python train.py --n_layer=11 --rope_base=500000.0 --attn_scale=0.177 --bias="all" --init="trunc" --init_std_down=0.0 --optimizer="muon_variant" --decay_fraction=0.734 --final_lr_fraction=0.0 --batch_tokens=[16384, 32768, 49152] --steps=7055
Each number is 128 + 24 x the weight over its row's rms, rounded and kept within 0 to 255. Layers, rows and columns count from 0. Numbers have three digits each. The size before them is the row's rms in percent of the matrix's.

# up: layer 8 MLP up, 896x224, rms 0.141, rows 554-565, columns 112-223
# down: layer 8 MLP down (transposed), 896x224, rms 0.0734, rows 554-565, columns 112-223
up554 098:094139157189156145109099157120097136092143131115170108118136146113100130102129133109083172140115118127120122091111130136178127111118134119151122114109088092136139151154139116103146118109154160157117099166144149159118135142126146113174124144119128112133134145171135143141115138081112125118097119131103134146134146131137138140053115098136
down554 098:089134111125143148109137076138146130120149122111183129137163174149127123125142108074140100088170123097109127152143105155097128159127102134180122155118159125139158141127081117159137140137133096095138123129139174124130121106112134158108154137146145150123079167143144161151123181117132110127178147104120133113085110157133076103160179124095
up555 100:115103087119099126094153166156119127119130161149120162090116178138154111094158123120139123118125105112146101211133154104156117163150128107127135143133145152106111126153143112113085116108167113131129159145117190095135119056084150130149125131098162089125128126126111143126144098123106134095118145109125138112077090115160146112134155122096
down555 097:168154123112104115102121137162119152125119109139108093137173134119109153145106107161144138135121114099159143075195107141099157147129145103136116111094172121137135125137109157111175108133132142131134080122137105121099115128114128177118104120139073180123121086083123115130113160130191141106100128172141108124138144111099107109127109148153
up556 101:147153115091137143144114172145089074152120145142155142127063171157150123132109153124151118126119139151142104142122144119127110133148146128118124146126150141166111158144117090123097141161128128125123129079110089112139146111098105160162116096150138152110158107056124135113132153153154139121124140146133146101120090119105185136120138106101
down556 099:166130141153124131121118123123144111107162118120124160146101140123069137115135163122171153096138120106099103164163121096139110091111087153128121100159131119142165085089107133131084147107140132097145122122120142140155109104147141098110125119138132122126185132123100157171160114087110165146134135130120146108146172141130087092068149169113
up557 102:156121121106151133107141140106135120125114139155135147163101128129118140104140167098144139134089089113112125177116138147132197106111109144093107103169142107120132136140109166151142121158120123173168149108153166101111140113118137131096132124088126119143091148112109131140130130144120109154111131115065140076175072133143141116137136102174
down557 107:152138085132159119111134122129132144136139096103136131090136141130149128125152154151136150128152111113154118142111099109085110113136127146136104171120128166125142146122068143134156175148112133121147151127160117158110162103126127106130106168090115135122160160112122111158118132104108179170175163133117097065129130133105147109118140154093
up558 100:137109119153145141124097133143160153162139107109167132127127152120187169141153173114127144149115100095111174097101102126126131134152178146158116105096171144101095129090119097124134139144152133133111160138147102107121120148125142123136158147143148116158134131132154099089125105132116128092107133091159115140104118107178113159133121118058
down558 093:103138135131108142155139106095182105114119165158104122168150116134105159123129120119137158143122155115154136132136134145121132123087101138116102132123129126136125092129138122103121096092094126143096139150121147138105078137151122125113096094097105159135120143126120152157110053135168148134140125170118142146186120127118139106120162153053
up559 097:146125108091071069130101146089109139133109070122120123090113150127110126151129126138146115144114097097171170115111131165110123132158128200078106146116153151121112136156163150205110098146133094111149102140129095093138101163133158152124136151124107138130148151113143155132154139104132145101101104129170117147122126141128121135117122080095
down559 098:145151104142152120113137149159158095120111124146157120125128091180140105118118150104159198140124113112101123120120157117121107145129148106126151121098082143143103130150154138113138146107094128132123130094145176106108156129134085136131173095112147090119085144143105132115132148154105139124119101133125087155132143099123148102129138154120
up560 101:187118165133148130115089127150142107117163150113116138075149124158140119168147122110121160137095123087140140152129114169132115141125132124109140092139141176153094097127104109144104134095132098142132138114147144185153136205164116111139127116073136096156096118115138115123112112121127085169134130115121164129105073169139142147123131136163
down560 096:102051124112133147138125169114079135173154111121158080132150101106129170124094136126079130141155113100124143132153145143144087140140149142132074150125091152137094137120106117169131096117138138145124122152149099134126127102062107142146117112196099126105093124134142146125075116115105141128089159143106124118114141141148122150195136118187
up561 102:139146145140095135106136146143121126142088149084139116092082109141170087155160144108128126121107119127089102152138094171154130149126102078136147111133172151157099122147144086170122125122112095122147118162113125169130117132135110125109110116143116124132163141144102143118130135107151102110135081141193110092094139145166123140137099145133
down561 098:107118112135133104096104130136100152121098109144160104154135136135148184154128110105147155100129076107155127149147126114167134144112104090161135129133148107131156089136138154127102126136099107161137133185129116124074125133104131110135156097145123130115147098157129108118149130140113140144169148136123070154158142117122091176111110154129
up562 101:109084121131145155127161105152093116155161138143141106099128128143079121139144171096123139159162133121154142181141113123171156125106109097133123130150108126101107130107155136125136149137177120139146122098107155119139099106141163148174160069176088143134132133136133165122124144081144105105120097110130099118144148144167124125133121103163
down562 102:095161079177084134116117147159128138127120109134131142107175072111162159170119091105070096129107130127131143135087125132128146146107174113098179117147119110084117116103129120116114111113123121149131101132097127133136111162122116098163173124123133120106112138127127200132147143156116156129132144085124117163137079107136129131143146126147
up563 110:141115140072145117126105146127125169118138133130159154120131130127116143164143129153162124128166132101158144123127117140098135139100159145191117104135137108116100090122130174129156125067080120142104095120180130122093179144108150148123120164176165122107134180100134148138165097176173099075148124113103097103124104089111100137135137149102
down563 111:125159152125165135151109150129121096151169109134133126157170162099135110117116109117111150124117138141130106165077153126129084097113095139119143142146143101106124137095144143132135145115137128111118150135075126124128125135145119144162170129129152122144121114081125137114119154125146112145142118160202118138123111117126081122112120116130
up564 096:128147154145088121109144153100084119107123121103124128109113112143110132123089121164123134095144153142150137143183138157146145072103117146133083132158100095149094116114081137133108106166144109132147090123188126111130160090125150130101134140169112180111113121122131142104134186139096100125109153110126169150142121112188140155171140139141
down564 094:148169092154196075177182138133180123092086126173110126135122128137155130088124094137125121131109134117131127141144091114126127149133134129108174111095132172131122116162102127135107163120140090124121134106119096105114167153111127125109112158110127119101112127135134108110194121111124125158079111140114105159124151178109115103130117134084
up565 096:099137110147133128110147096065083163144132129142111113123111129127152141114121095108067135153144161130162118119119114134135144146093113150099156111127156123099155138121123101122147111126167145107152153153075133117129128120166146116149118157095114120135194139114115148156125133120128145125118146123109132113113147158150138109180134153119
down565 103:147115138136153118115100106084114165122136119208130105139075113136139134137128075136123073101130127138164132155135144132094121160149129103130138118100153155141123128157138142124125156170138111112122149134130092142162134109075149118136121172094119128148106127122145123089161144151126147093176131143121130139123087117136110144105111173014